Weights of a small transformer language model: a variant of Muon for these matrices.
Each number is 500 + 50 x the weight over its row's rms, rounded and kept within 0 to 999. Layers, rows and columns count from 0. Numbers have three digits each. The size before them is the row's rms in percent of the matrix's.

# up: layer 5 MLP up, 3072x768, rms 0.0986, rows 2945-3044, columns 640-703
# down: layer 5 MLP down (transposed), 3072x768, rms 0.164, rows 2945-3044, columns 640-703
up2945 099:497425491513473555492496502401560545516586560571452512486471443527491532570601491442588521481585525544421467576528458456594505522496498520532465538484462460587422501516597582596456490466482450
down2945 099:444548589381557551563407413549525549427510432516512448457460490604456456373478543516562537494534515445452471460547505496534454475575465560540501425506487536532475472447487500529555483583532573
up2946 095:459541465539527477538503517521457448467528491506470597519547473458558584579533558497543564489557416425521535469460521554459440558478507485552517547562542546536506547504464555570377434477424603
down2946 094:561528455488462460609502517491494556529461506460442561526584555545490483488589528462411466512582558472591500454528530547524419475516477553503594453479422538472476499502527511588465514541555467
up2947 128:514424517550471526475569551526505527464527495523464495529473475435505516501555527522463473465427465423559453382492404503594524468581527548478538624442538495480452501509493496513471577459504522
down2947 158:432519560515526467445497481441469478473567512531459480581482501486510486450517525472446489476521544422486493466525579522496470469525466545505473542465533610559411459561514418565500481560455514
up2948 098:451469464492467488377524520629519507462504457533467567550504512531610491500537409510535495520474595475515536547513393492520544424524493468524536459443578517503489453437451506579535389496571524
down2948 096:533544508498498463554519547515490525541520578470454547459487507557527415549444500494507492539514509515537547550513324514475497539621520599504469561495479462424449573460473494496446526551603545
up2949 092:517473549430549513420569517380447524420453506557458558453477489436446511481482564498467553548409444537469391438408437521413503509563442442534456523545528418534575557474444490540454488564463507
down2949 101:508472571612495528468528449480503568565465413472512520500494465433459500502547484534499556593421529468550503495551584528486480527491486508475547628581504583570413479527578536462568451542493532
up2950 097:464424518535496467539512542516536485467517494532537494545504526463531494451494523490489543472521449521526412514552442509473503505458520547538436530487452497487490564479480579460567549482532483
down2950 095:427435521458466349511428566410455523446483550532455508462560480507515500442566476526567531511541416536539434553467555570530554497486385449549505470489488508379539542450452519512582553490495516
up2951 095:434412478474514541543476533523383492446536440459613453453496525417481531433484430492530449517572491483513555547494444440524551504479500528520545541590466401435434462392480530487515454505422489
down2951 091:450485548479543502472494626484512524475481455549519474517478574539550478487548580530492546564481503525497521506574506578581587580496521490522531568482516541483562472460447530555588488556468550
up2952 097:519559564510477524478439435518542526495582640477497460610446567516386411465551473427453474527529548509449564503535509462477450542546485518478522534472490504499510510499493541472559479599558531
down2952 103:454480470569508475517506455530561566533413467587512441403534473501487501509446432487552520475582552533471514607417508527553525440552560541509481549488518608513518421504560494566524425482517518
up2953 098:481474442515565492437569556521484457412482584449589524416484491459524453317430426504478590452483495509566468564467450467490524507536379461582430500494515497523505514550442488455426540499530519
down2953 094:571530505447528498560449441420539561501442542439615532530584517535559439475580506596568499531426489444483570481517628437495510488477509562517540529506609565512479486547536573467487466535519492
up2954 098:418510504568543545452508522483522453532479524417497479561541450495544407498545523461387523471469482456480529489531435647413495588496472433415485484506450489544489575486485543524510509572451497
down2954 099:547465481434536519520512510523554506508504553532436487490577435524519468563546473469489506513447507609486510511375477435515543511521537463520496526570435534564475425510574461495535435540622577
up2955 107:555607421634543524482483553527485544530501581484563432534461421520481507463490518542505460450490486503537494530547466484428529495401474516584515461575522559396499502533450495591517490467483477
down2955 098:466523488435447542554519513467549479508520374498518585560494569441482449539507540468484479525481476450512588554595408505489433575602525583447567435500468403453525557490553427496459543491534491
up2956 112:570583438574596501518628479452605515537455521437449493556603431485486439429501583535505488565522495532564566578504468602463505512454433489445515566598283537497454597489515473495512509492496493
down2956 112:457474475542484431482534566456565470383509525483516507495453439484584485442496444522510484488534489578469450558522645480612493495464498508520513413444469547399505444570454524500464510590526456
up2957 094:569557459514457434547604507519538410516498563486437594448446474472419551562511458449473479529478492483466461552493435531494495472488554538561571488553482512465524483506459494440543582575468559
down2957 094:397541454536462594516427483484487577547487614550534472480480459442623482465557549485537549483499573574493448543543647503450506514517584448488424396465495520449430520547563507393469439452586514
up2958 094:570468509484548548485519539455370489563546517518535518488564472511504493584496560569520457520485597367425498566539468531489560425530490529445516530424517449489496556420564475457474441501496521
down2958 090:454528526475456510523527537439592463532507388452513533486540416500460516550512490431424505489595445502482484485528559518455558544534439494607418521485493583414492482516558513523471434533435477
up2959 093:572490584562472552508485501566514508505458497468530463486471394631549475463619533475515438472515500540527493535485468542436453506538460488479513420455474502488489409532472447468416480499532445
down2959 085:439607486477509592431468487438506505445561495512418466520562538429507510463461448566444545412434545524470554428582524552511610560475475496573586512457546480577377501526562567481448535503496490
up2960 099:543546495524479499411490502529414463511486485452569507458421490580580498471432479424557542459521457462546435441567465547548492531379504453494511458484503512486590521480494473529489537561546553
down2960 096:546500495486597486405515507492511503491504458485455474495461574508524482470473515476559557630451449575507503493453522534534561471530459454453520540454525484511570481499439568447526590460508509
up2961 103:546530519428574483491546507471469477580562568347595405451478503551474452475504491490435366517555536472434443612488498502565542540480501564564500532472507514420529501407535495516458496446527464
down2961 105:538514509506524427603485559522494469503578465473452528563553516393503497512469418475448469531533520448482445553551523491503528590533431490479508533568496526504599549506547484429520489437472508
up2962 096:561537459448476477508535529487423397503496424578477460526558513576469539386455370417454549543487478457429588467477511525404507493482574463476586595463461583468468542520517544502536415558528539
down2962 104:561591424530479523502585452527592477523502439506482505544433507578474479492504510409494566509455507513549596535511564459534531477468487536525539553456515507520484538497439528497468462500571509
up2963 123:650498502493475524436437522452496490481479547465407511477479385461534469399606433441513496466528460455464471522518452485446557534448531559571405433470530493503502544552536556570486431524531538
down2963 141:540505546576413508514476476565471512569474483431475509507397464517439481495574476511418469531521609513508504465477511439426556461465497495609520542548441474439513547511525511394472484426603458
up2964 095:526543499541460672454485459436459422553474401497475525463496384472487445534516566510507497415610541550498507456544457531561510462512459480451498503477436564435556501505502505550514558538491474
down2964 098:530516447554483557528464487620524623486519594532501477608522526512526528427628572516622438536542489484424428499481423465438489482447459553568553459633576598500462526572455447498500514444495545
up2965 099:501610439536544527479524471502430508533592478583462548516467472426450560528537400486573545472350489497453513434500532542513523500471463561444459467522493568454554413426464515477542407472508487
down2965 106:550658541586542567603478538610399501427458531501582442471439543424477450475557500493553498535514531446565434482541352524485471437640520512493449514497590547479514532591536548498501448480456513
up2966 095:470565438471558379466563477488537510505413443519539469502531537431525490525532492464530514489471564516550440561455437428536546542463503468519476457446496564449572436456527495528558473481548475
down2966 105:472481390575431493548486495504573592558452528506486479598498576531541522529406508613493505514424574500489497545580335431579517521578529454535425491591575565519518530440529583585536528514541524
up2967 098:443525484496553532535464532454495537433493477505546484480602476508546561485538564558546498452424458545520549469557410426515474476564454472485441525508554361472449558451539345505442528499550479
down2967 101:514445395507527498402477523507479532455465480529537554558408437467575519487465599543456517496504511498532566547593541465540568417488603572549536550527478510436507513413563437464527593574626485
up2968 108:416533528445465475578481526542452505476525475507462505543516474551425493555481577466545452443486481490475466402532544548525455494528468482501426515506472482474485493466483499489524384503552516
down2968 104:471402506455487579512548470478471528582528550547485505520369545551583421510495569516604558467514442439504434538545436471476525497577483504506387448582513409545411388544489542547535513505406464
up2969 084:509528520423494492458435471559467445455496498424522490517438500484497473476555522440476474576532599513423528463542474558557466594455474507471500466468449487471453482421493480473501486506623496
down2969 091:489527562475504385584451522470496568482489516519473553479557496531570444464479492559473534537523451443439475520556482589459549493567434450520511546503472521538481560502394494534483416583519415
up2970 098:439578466587515531530485496638506568425500480555424476522498486488453509433562510534504482523492510519415439555481529480509540548509487423542493400487515537420442463490538468374562509534506554
down2970 085:505431490512450491588502541424518443502459511555607500479443483465537513440500476427576427592528464537547405521506531617548492477441572502567434513447477458479449659485441507599518458455418486
up2971 096:456542507521512486474493570445538469512499458492440552435465534506495494483475477510515467386492419444542572401479493585558486561525509518524563463440466455508476549450539530438416538491575570
down2971 097:475472506559543461500457528543428501559580542402556474366437514506518540576445459545488461536487518521462415471494620582422523581623440416442496532500497541425487508491492424514465494473517474
up2972 121:492461473506505550506494468605413490540516445477432444602539565512508496538522541461517532503492499457436491554513473472501435501414536466497491569466498561533443430489413616543523536422548493
down2972 104:588541605490456484433518438464593473484466463510455500547521578471477556445552559536545434529543516546500489607413602531444570469544529473540525561457539538440548460480527543533540561554620503
up2973 086:474458473439431498459486572526531527489471463467425476452390541501568486465505474481485526612554559466593501522466455517540519516499455537528539453472476496573479590460521482445490521408569452
down2973 088:548492460550496504462528575458438324454591528571478495491490570472475442540462614439490528488591454536466512477509769480448503529545449529505503599556616426484434523465461445494497576530524483
up2974 096:572587465509501507520458496468497525560495559539481531503501509443529598445596512477581519593487483484347515491558480524484554492464512551516394497487563491510501404486476429501484411479435518
down2974 088:599512525462491438543530505479542487541541505583576588512499462616473448438538454610523488460527548442495467397406440441549440427431466507498490518558449564589454493501481473522498400534505498
up2975 107:533522521500525530514484489499490415505455585471477455512582529574496353543425499618582537483513491594525587500528493516447547515495447489386522465509469550440454471486498499529521542472555474
down2975 095:479462496482522554563444436376516567482503488577514596521454498466504499570514461530473495462479507495469517401536423547554562478457547482443466402449506462514554564485545506557400458520439517
up2976 103:502535557537584533484551484409554514493491612491512533447483464551534492467452394449517517493527463467457477574491429573459534507468506598496600537507462551476537514525466503626490443504467419
down2976 099:499458558547443499503493565451476510373351423445447428487457514514454470575514451568413451528523512582404485564514462516478567504506410530582497565460484507468484483595573396574460516478487453
up2977 103:489401477453496557507489547455550538552537414432530441426476506439491510421482511498515441450507496532433435528508437426577532502532513562526485554452500443534510516474496526433496548477538474
down2977 101:412433594468532503422490545500585501439515506360408470513459563435362427514493540463492495432458509486467424552488578528552506464544502504498439607398450559437517489556451492499502498506528486
up2978 096:536494482530505501473537522436506569469564520455515533535471403474443496484421546499414488485555443392474438460526390493554396527433552493538515472527509561518573463599560382501503580409530588
down2978 101:478567582560579518446452489559459487422567403576639523532508561460445553530586538616517529501555619507431573567485554542634487569530505524540517534494507479526422455531572504540409481515603437
up2979 097:526529435449497531498425490503562561413479400441578424540500494544484536505554500462524451539448512545529573459465530525537558535392485552443385502490506437450613457605550524523437499521462517
down2979 093:489473527547533518565627497472473467495555531549479630563500486428414564453466467539480519480477466547541402442520579481483563574530489558505600600385450493579538542414410406552502561524463451
up2980 093:505478490484485447514520593509482435613512565491493527523467521489435500460547554472501461456516522528561457495531506523497554463498448491578478548524446473572456557478502446416538471458478482
down2980 093:467551479572523441533467517476524619478513440539409516525465566560514506546531604533514479509508414461513494460554591441537651479502421493549454395444538597471483412547544493479534542450445521
up2981 093:545530450550530496457494518422573500521472592565451560464624479573559493534565574467517531519537421412541561409417460476478573464593512533533497489517512545540565498510518536466446539474491552
down2981 109:522569542465402607514460619592466579551473501482509454466528437616431522471530540553480410537452515507544506500486437518525440521474520534564527532578434501436584525473488547539471523497535466
up2982 101:506429429588465357543470464483537541495558589520477463535485483481572499478437563576478530519572489484486448625514465546561543507423496466576539502503509497417503544470446522461435582621540457
down2982 099:559451388643435515472446442513472542472554633518536565543522511462684450412539460518587494516502498498388486434553532463490494452474474491589495491425486487471518482544527449517502515491500458
up2983 094:519559518507547499558464472479447534482407545450581540435501489452538444544455475408433452529509491581550478550436394526517450513484531515472556497503582521480516493552527511547491422415498510
down2983 093:511457540537536465449502478406489526412422574523500436523470467521559512466553550504438456535483516510550459581574553522506548392485471432399536522464553475553476628376446452530462537497424490
up2984 099:484568565504464465452459557515452502542520432580579505453497500552465511462630599434537489493521515519522591395474557500567438505477441447442376473556501465594408531445546514485489450505532484
down2984 102:428513484594454432534461453509463473497509518444515499465476459552533488561456475551437623447470559469513575549504576492510487620511548464495411442482530534518592500410473541467497508493591574
up2985 161:524571517570521553525421557393500621593490534454528525453489563491445398532442559453433506538412581458518591528502503480529509402474449444495415511582474468497449520529426567476523539492497468
down2985 129:423436530533510507587443492355534516444513502434563420447451436540481477469500537460522517468441440499487479553554587488456444529488458387443481519562505425434503464504597521546488515539557424
up2986 097:551532513501474533564490503537587346495436472437516500476507525464463520462526528539514512497565532451504548523421491468438453521481504483442488551467520522493473485397526511511494462634437540
down2986 103:489516553566486563537565536516537565509495514492564594503512486413516456522556542513568520399539515539523484468507600489467592460534514570503384593551437495518488521566506464536510561564535481
up2987 100:430452523416528473436513450486554510380450516517529584515398516494571498456426509420567471411529481529486533542562409456509578574440458508449549536500580523519502449492419566479443542450521504
down2987 115:529512508478508480491440487513521476499490568607510485453448500525523554523357539484515565563522554553537497485497558515465536490506501542452517455591513442483512428572425563593538444482469506
up2988 097:561547486522461449602553536531441564452478557485515491518450565527458556483491603487554529480508522415505506492531494528500463538538428536407413525496510479555453451523520441507524461555495477
down2988 104:534483453602434532551491508476501562499549475491508486566516512465471436511523454525502566457583559487489524457582381522505499411442562447455524591498518542426427611586483566539445540550414521
up2989 094:551530456493610589528449522433512484517594479454582501517535525423492495599481504514459564541491574543445459492523511408489476461478552492553538462424467466467446537452545511550513575510551507
down2989 102:514498606521600526531478553533538495532506512411502466550479464567544498531436496488485504555522564483596515557627420510477521549432480514418569453448484519504503415491432580516500497566485559
up2990 093:553554549479563527467611456411562483467481430603591499504453422448555512502473503560549527499494469512469503548575438578473575474516442534465552552577528622571520478465445465415473469482563492
down2990 097:548495464555467518433463464540452520486475531521525527461539458597487435462620504456442492484491477599544452570519408448437542535512536427544524521516491443431498615462542504535567481464433560
up2991 109:450543506388528515570504532540460486446449505446516564522471566511469441545571374477495414512452493558525402533452476485451512476547557584497497511373572462564576508498467395501518465600583514
down2991 103:547481542512487489537544502478474447506516473467533486497407527427506450530456451507530574494504476505606435507481524545489495484398509523448548496508507460497610510458457494456411578429554497
up2992 095:553492497525563544501436479453570488501549473539454477559527581563560490505547426567517546455483450464516395508583409507580542419449528411565509500603496591562506480432467501519462515472378449
down2992 094:429539596602568466442469522553561476590454459448466475439479519478558502593484593501553483573404516531414527455477364570573534443450576531459436526520560543505476558507531521531389506626415511
up2993 098:509603526490511443485502502571423392518511407471532441439491561580467622526465507422510571422548434547441453536403596489466469418551453495495485547535517554471373547379545397555402469509511420
down2993 116:495522552538430520511511492521476481567518419492539479425541541604513442572557523479472479465510429412526519399429465434498544491513558483532549452468497499505570501535511497539496485473524445
up2994 093:531439519497471498571603552502537428476546525552533531502549502493501542513575554470531515545463439570436544447492487541486561506537461554487445469462498539464529549454440438504493481430403506
down2994 097:455424477471433505480463461508492548450514574531462507435493543542591430435457469517487537484522469506486537555434185431549522543476530565515494468522395517522466497449522556475525544565619475
up2995 113:520545503446441567464445481514525524472524502580557431501537478478505516472558568354568496501545603451490501599563394540470471490489465456461481529458454456507565573544546530500529557536573483
down2995 102:539522557540504520457483515469494430521515562528501564494421467475537532468455550472443460577553369560450534464492411519474613594524507535527434488529372556506439438510457469524518563424578498
up2996 092:471521490496479477524498485396450504550511553558552529546480469433471599418401554526598486440444514504468527546552473431487526559503513499467444498457529520441580567597506479489510545503425573
down2996 087:515541428559392509498595456571610569542487570505468442522525532568476428457509526495445469546494567566558527572507566465490489558646481558513551571483530533489445468470498554475533529563570432
up2997 123:426516459527467560517562486535585559478471454471502499457498509568462500407632522432581499542509445587546550510505462522454454459476401566471513493482445384496541489497577541620518476453576600
down2997 120:355560513489506452530482530520414503460421554508452525468547547457483473497487488433535489503463524492420547508554262518505504534527535573481479480453471443531459548500412457595396495601509489
up2998 102:478491435522458435638462567573434358483409585543446488569462473498549455461575637402443515523393459575444450582501514423459510508506528547532468439528484560470472444477463475465621474507485506
down2998 098:461418461505601446601430427466463556438487488546508498483490534528494480520447506565515535573513467632522496582503321547466502490458459505573471487409487509487523424497476400555466530509484501
up2999 103:493427565539518479449511494579581517504566406528555486440553546566457515451507544535468511505568436502552480510587508443463529471521510571469515484532528440418566481479605482527406475530395518
down2999 105:513565508465421501463529538446617525447472523495502451444401437486459480521557508569468462541503467514411493605493451526595489547548567500447472529511490499497566506610578538508479609501437582
up3000 123:476416480505498536528626423491474494410498533450602462529413540489489515465488437511513424433550508420505546401468530564477472489524409484556421522522460556488492536524559479403569500528476503
down3000 109:550472506508439528547593545491492457492536487474548497526533559503414607540497394515371547432540525487453546506486528569534448468534470496493492490538589498513634485462450496468483472537580492
up3001 095:545466525575557494565438529588579471432620527439472567622573450488488570446423484436484525465561498534468497476520473541502423529565568500493443545563525533513588516602542404618420422530531532
down3001 090:470541509447525432480436468525448450476430430407595466458410453458459441496481512432509448490608498511458521477424651456500533482509485469568603529512648501475505483556440665527480480424505552
up3002 097:549379460407561516423534459569533448595476485494460504472432494545520536527444461538550516457329520458433478406465614510601472486455430528596457537532504567556544459516542528486505392450425560
down3002 099:481451547468484419565463486427517584501487479504550499433567479431490557394473431512514515527571506538494519490537500482525493571546416479508688556533489548469506484547433608527560460535560502
up3003 089:531571535531435530497538479474446515517505460537482528576426472526480465424494473482434476459479530582453466543393706584541452568627468509538478492586618562446510548543460572427552553555618518
down3003 081:514393557440505518459444591527578452516482474517484462495566427441445557560451434498547502503523453506520429525592241463471551495467540462548537589403476600528541477484501539515547520486435509
up3004 105:526525499478569525559546534563433439554475566434571532512512535541471437437583542441354499500531538617425493516547483533501474562507599508440488468563519495461522531527566535553495590461574551
down3004 116:513548498544488586425416466549523428496466562625479475542584494476481425497510493553466471528510506539479423576511538521485513530462523487490432359513582596479580460520427462521473595532534507
up3005 110:401473568557479475520519533517436510626483563546419477495466535538481469528576512564597504491470530575560468523555495497585535624445500428578545504534464487470311425523455524442520439523535427
down3005 106:504542535499499532588471477574491498475506487502460541482483530501434441550470484510519476478547533410543567522465509507567536539535507512511484454498496409465573518530485527434512574575496581
up3006 095:434497409525533496454491597472475442543499618506566515538484494546508550494518473574434508507453504420484591557619460509561584599496524577511534442484571472407459362532494486551568437539534551
down3006 092:406497534422444397468447454517521536541444458552487515432460479523481459576472553569522498359519518488481503482468432553544537452492488396512501547501428461581409554481514549568551564490497517
up3007 098:525474456434450516410500466483518491480488567484519465556419537572402474398557548461454504546484527501629409461491504506553393521518506490517476474452590457421494409559527584604573486594498585
down3007 099:499526496478529430526498428468550558494427553622520378582529533464534540469544523519549457549482494533404395507463454474446458554580469553447469425454519447514548431486565490524529405509472562
up3008 087:404535480549572358432487500581382564495553412456609480440434547499534504414477607515510505518496507394481488493484597416498441497422488544518481525483450579530523513461448442454476506408482473
down3008 083:589456456572495487469582549511503529449520564522490543447464429536448376548478548507471526490577466407448474494613823510486496472557403454602571490516462526483474540498485453489485486594594451
up3009 097:482462477443569497510593485569550452541524497430595522438475471497582496512512506459552515500424440452494429543527486446515448546514534490478476394554464495555494584480492508524506462533507547
down3009 096:548481518489407421480482495502572503482475426470487572504477523491504535498444490432496488479479500504431503495449466506496530655432560568539435464565534504512459496439634517482437550606491508
up3010 100:389483541414502586535546496537482571540413484391503419485488496600446599439491587504493521540503426445499501443472484514635471504525498357503463470474557428558544535549515562594485587449558456
down3010 091:475466558478560566471456480498441609544473564543489578510511552511469430496487537431461541482567437485544431500459430526369496482592516553545399444405453485517551516552491557491487497450518522
up3011 094:396478405599481493514433474511495493523509466573581463468529479547495439565533528548618492475538460479466464464589570443395516413513459414563586581433441477497500498505589476447500443488626429
down3011 094:455522513496509444438484533480469552519457506563487520451526511480423557521512474466444510528493413456562522557390575464582540514468477513500486533515471479464569528494582426486516479554501467
up3012 095:488478402426553415541489450552483513513454518534453558517505544498467472566455532507506490525481485534478499448534510525475527475500470517489511520462426594412517525566531569501524499452417499
down3012 094:509439451528481501443471513500588546546563474492525429469546489494500510444532482402435531406485540473540598494489706534533464538496504467623525497561537483539453543513632485472493482501472463
up3013 103:497543482422451533556541502384591522520403496454482523357516591568527598474491429504510536473444540521436487478443494528601613555477526474504473595552528513516513584551388519560441462534463483
down3013 094:575525434462522455534466500536454493421500526403403423359524493533532514474504482501502413564512438595475490539532429532521548452592549535575525485433443499469437506537455459506509485553455486
up3014 106:554432416544516493513487585422450569406447516520491438583449460407601554516510505566480450474487394507461461544625483479464550511591447491533456520427489475464436563488480492525505559443482573
down3014 101:422435475420525548455541587496396463552493530512506465472646485517525456531513468494524414450558477497449503487527415419511474549481502526529462423507488432415574491510506586555522468481537531
up3015 104:507491488496466421478464554535517440596428574569529469528542451520463567522512485460511555493645487591529501567375573524443528488435477430532462549491508551516550554446464518550420495503531517
down3015 105:523601580549572534540556582489527507505373499584472500599492425477465517533534503418561484560557521535512521444495413505508538488497583539518594551534545602526520450432463582523477419537506590
up3016 108:510516480565487546534495511476483491462504542484610516574421528449569536493511462556569461477480532445441562542431462529533509500467484535462532540552457529467533449445540419513399458487480526
down3016 106:453506562517515481579490483486503570445585548472541503426549416484553449395479564588559478531539544516631525507487522547521462454590512505487526545481509484460508551443591461523533487435568450
up3017 105:536487427497586500452501476439485459429483460548478514482474575479549529495415516389480439452496497525482448497533451508494507455554408435557592571516581500520443614544419592503461525411472557
down3017 096:439476470547484435434472559453478459481561545470522510482603453490538510514517513477561648530526508479502491619486539461379611494546523558444512583487569529530505428482533538481521423519466495
up3018 108:474540478603455494574549532479476497601499471462565565548548428421531428564442537622494478463571460524382427494540454509473495564517523472516543460490549410450510493491565505458499503470503459
down3018 103:526427477445468457539433517484489515584420473456492414553587468435501528497609398469538387413472459515453497516509377504562523485551520516563396505498523481458494420527484424529494578576554560
up3019 100:492470554469466452682464516513532460523553409507385450503394454545539574409512446596486481492554615414569518548418496525519477533498531560559467441561505432518471508451513463507513471499502537
down3019 097:444555440560569375525500467500527520472519475580499554487452533495473573486501480567636435532494524587521525584448436536476477631516559487502491511487440552535513534513559557441539484448566471
up3020 093:510524470486406545440462448457435537568453474452478460573537432623531497594580406547508473445570449477489463473437530547493442576496453435480515458526518453449523456480514557506552516551459459
down3020 093:442469506487475582548402526479533498530487607468456448477535489491410452469507443571539544507428508540544460443557498579493530544494506402467509500551469456447536431543547458418401520542561493
up3021 094:465458509520468553482590439559583523464428519490507583541510550469526465574434533572438381420385538491511501485539500479540510521471521361462477407452456446496427530593516535441502517525462531
down3021 101:548507474596485455546474491504442531409459497482461476555578386502541549580474480510471553448499468475453523436491499540413464483403555415504489493597524551522527449510495537452510487470457544
up3022 090:564505532459581499422424446368527461503500442536453495568528443518521546512498552521382459428463463575465517598534458511553513490447548586442415459480550550551524499510426527541404515534498516
down3022 094:453457486520499519545526462548652539523555588539579583474459534509509440383523547465587435522478492577497502531475374542551614523545572505461507539552463518491457491522472493486527398537488444
up3023 103:519561469461517418534502560457458489517551486541463457439472464575474529447456469471543473472563405489563473537487545544530520414492548469511513458527585545590490586592413547472497468572508502
down3023 091:523496463653465493525489551574418507499503586520461550573463544478480418540498501501494467548499485513498579556524502551458507503561466464466610513540499543542458505533509559460530562557472395
up3024 092:482512514519594462464602539436528613544427485574447522453552423557530477498541433411515486486566496507517531478518446433485528464557490379546429443499487586479534497493446533433504407506532468
down3024 094:581556519463530436552437543537468493388519523470521482529466585500485547545532443583438590530555541465488518607493400528500547473469397527508507507544407474452460554406494471531494451426511425
up3025 106:569514470494513447532494532330455486419473504514558495511476402516480566505551458510543553449485548479563468491523524507550527443566453531479423558544395570447446432568505491459485522535517626
down3025 097:495523550571466484344478475493470441535450494506591504413447558486493479449423564585522623506611528473491459513597513458552453425504408413476417435510484420510458437570517556514512389532550489
up3026 098:617525504488476512559496536546527539394501455500558442562449479542487525626404583516509550485464500470438546492530499418416508479476502443522516473462500480492447446491491590544541483515479555
down3026 098:487573561536477446526449603489453538453483545486521477569472489531581476456413561436428545533464496468491618493578692437487496523505559459529535514535475502568491453515525526476607543581509486
up3027 107:484500548568513495400503522537561377592507475488542603368456580476565520489564478450494472447502557520492535442476488429501483487529449421438534566510549517486583532433475409542593499460500521
down3027 103:423543510563513477478488625461591487518457616473504516403468550494586470506531426460479554479533577525548471372528257516526481506516444577461492534414533438632567422509527566438533472605440514
up3028 100:496499502480468437500553580487469447555548492519422573481478505449392474546492493480482514501490521520485420441497484545526601507509559519555521451570388512479498461485517471575478495495522495
down3028 104:456565505389508531516503527489412566458443395521554451527491489459464562475475454554468501527461565635471417504508502540468450402488477423548552426530556456418515577493421551554482465623631537
up3029 105:479442433537428509580520509544465478446567528525576405459609564469464446479493418546446569429485442495440573542587485523511519516586512405485358514450531498528460539465469569454500491393540459
down3029 103:476426505477477534465515448502379527357428500485536582515583485440453465619532474494616521538501494540420455395494521462409496436551557464562511496480562623478502527561535568470528483459510562
up3030 101:510486493485445506463371611486571521483496493495504528472445435509555492447492528502513528529546521518600510500540522497581583447509505567492433510556420484451495514565409472575438624476475503
down3030 103:463543466493426464541536487523485588551497463522431533533391460474521548512470613525512551488464567525499518474494407497457479549465554539471521571561518441558580532496464462424529511530524548
up3031 101:506406472424554594534537519449520455471523476525492528485515450521498403442526544493446469507561488513631481552407386541573403467466532499491399437502538469453453434503465474501484504512461544
down3031 111:526470481443527464466555546454493495557494532460546429511444461430517500503532510483459511538501557489402445448520463413508541440537579462493503498513534452459527489510504573463441579437452530
up3032 093:532505441535552539480481499433575397521473489525468593562535550509472512407420454515624491485542479516473476543546559513504533439452495492460511473464537489565433550418631522573434556494520521
down3032 087:457477580579501473520529508554484493428543572566519529463421525464531393583513549513531502485538482430562522498485539648447554466502515500521574495513556485488482509454576507573567485474481486
up3033 102:534527451430585562403580498486470492611494541511400556529503527501410504490491585549435497469574418469537538498512398527548507397529471443428539494476386460463434506484465433432456534519420524
down3033 100:526443553555499481482457549464390462520366530508494471413536482488444526484508495471455548618543486423518520602441485510459557427600537470571538437578490425627500569505572474489460504529561526
up3034 094:483513480552546476467520483390485427524551463443510507503577536461543358544516555501535560557575560566475400510483511497543556506521536487526439452493456506483486490540513490497399485531428494
down3034 092:513522465598479534568500523454609512489466441447507560526605533473552521542536514433505516470619574539439483463546570521467532482448558518438489417464533564595549457527665508524493494427431522
up3035 115:524484468488481565521509562432469438442622468583459472461472496544482449546491522545504533569549477521612645436526480501446475485478522466572528474495504480568546534463479578510446481530370519
down3035 106:601444426569530418620498398446442530348558495425478506477489541450527468582479566518505524513448546439606472495543418424455489430496561456499409511531487462537502445477509593562496449516563400
up3036 135:464514438510471433442562460470470468504504478507518469502493524569550431579566507506512500510515549486497541519381429371496473492495467497437508580467381505467530435465553539597478447525505488
down3036 125:510561433508513526439545500568531459447417507488506550498478489452558435502494536471500465493484532438494543466405538469487531499533447427498557541499535424575464532589506523536501394537561450
up3037 096:468407507470559519606453450440492480470490474537575532400409475449484515493433502614491583541570472542474521472567383463565618415495491535588551412400520458489416534485482558509502477434545483
down3037 090:476526461532501527479467587497493583457452533456607475514518392467584481490472450576517481615520480525576517450575583483487526505448548456550472473459488473484442499521447513478544524469502549
up3038 096:435426602452527516423524536443453578445495505639427479495604483460525506418527538541572528553481508413466493455496454545534528402520502452472519414517523569488540511469516555546450441460529448
down3038 106:553435506555490467485507541494575467440527454460527490486482506401573501486535448513533485471529480510463480585526360518484506454539513453399541560460553472543630531516517555377556540473534565
up3039 097:594409499483573453618505552480442498418500485503467445530555360538515523505580444502529400492520414471512629501460470500501393566567545522461484482548493512512446522439557557494465536497445520
down3039 114:542511509548444571588470462555451519490434571483505438518481467585474500538613555453499429529453486501540553549508526496575472507502529363591460597539547481446473516441500481466521551467540496
up3040 099:398563431557430484458463479557476527538499458431528521473500383500532455497478427562513643479473403465492553485570514569416490531509565474470438479527653555509518551592484439486507387554506500
down3040 096:582461395435517537502528579515517544563525445510522487487433501528496518548486501450500527481465472484511530495576677545653479481588517495490469482432479444533446538584554544428437512548539486
up3041 100:503533444516489513500478620479428450602494512485627477469534500504518500499503463531389542425579478485492533560528498535571524467438532558478498520499532519552490462521531521449486424481533562
down3041 101:554549479584615560444597497457445596539542533457516469497453462535573457542475537468537491474541607491432502434505490516455475519592497538605560505428622485513500512571521439509541415561502514
up3042 094:460510546540537522548444557478525471546408519429481509470431462495465474443528427481451441533479537502492545439505467451501406508495489523473528457487451369374419517463539504483503430545494474
down3042 093:468458530569577416457545443507534479494485559528587409583554568532477467436537543464485573544549483558449482541467477515457542479500507542558521454447574523481661558554461443533478521491517606
up3043 103:538455583416499525516565631536449433557548566530454396532422434485499505394510416522470546463454479495508555574533532517557509471502475509505594433482514443471487521463534542521470494460501493
down3043 103:524464517349472529532522534467558439546505495508389477377518444475586418431525589420501603504448426441591615581494500509495480554503553529559502433481457507435530595565520549559528452512510487
up3044 096:456459526564457518568482538426528487615519543441512421520555514461484488503509506508480501454412390531530490463432454479477489500511504547433506509475441519485508610539382552593494599508459471
down3044 100:514468487507365491463528507522534583501448534595525503519532445469524474459555472513529536490516456499556446427502620506564507372516471555507465616523543460483375465548617449566538482516432461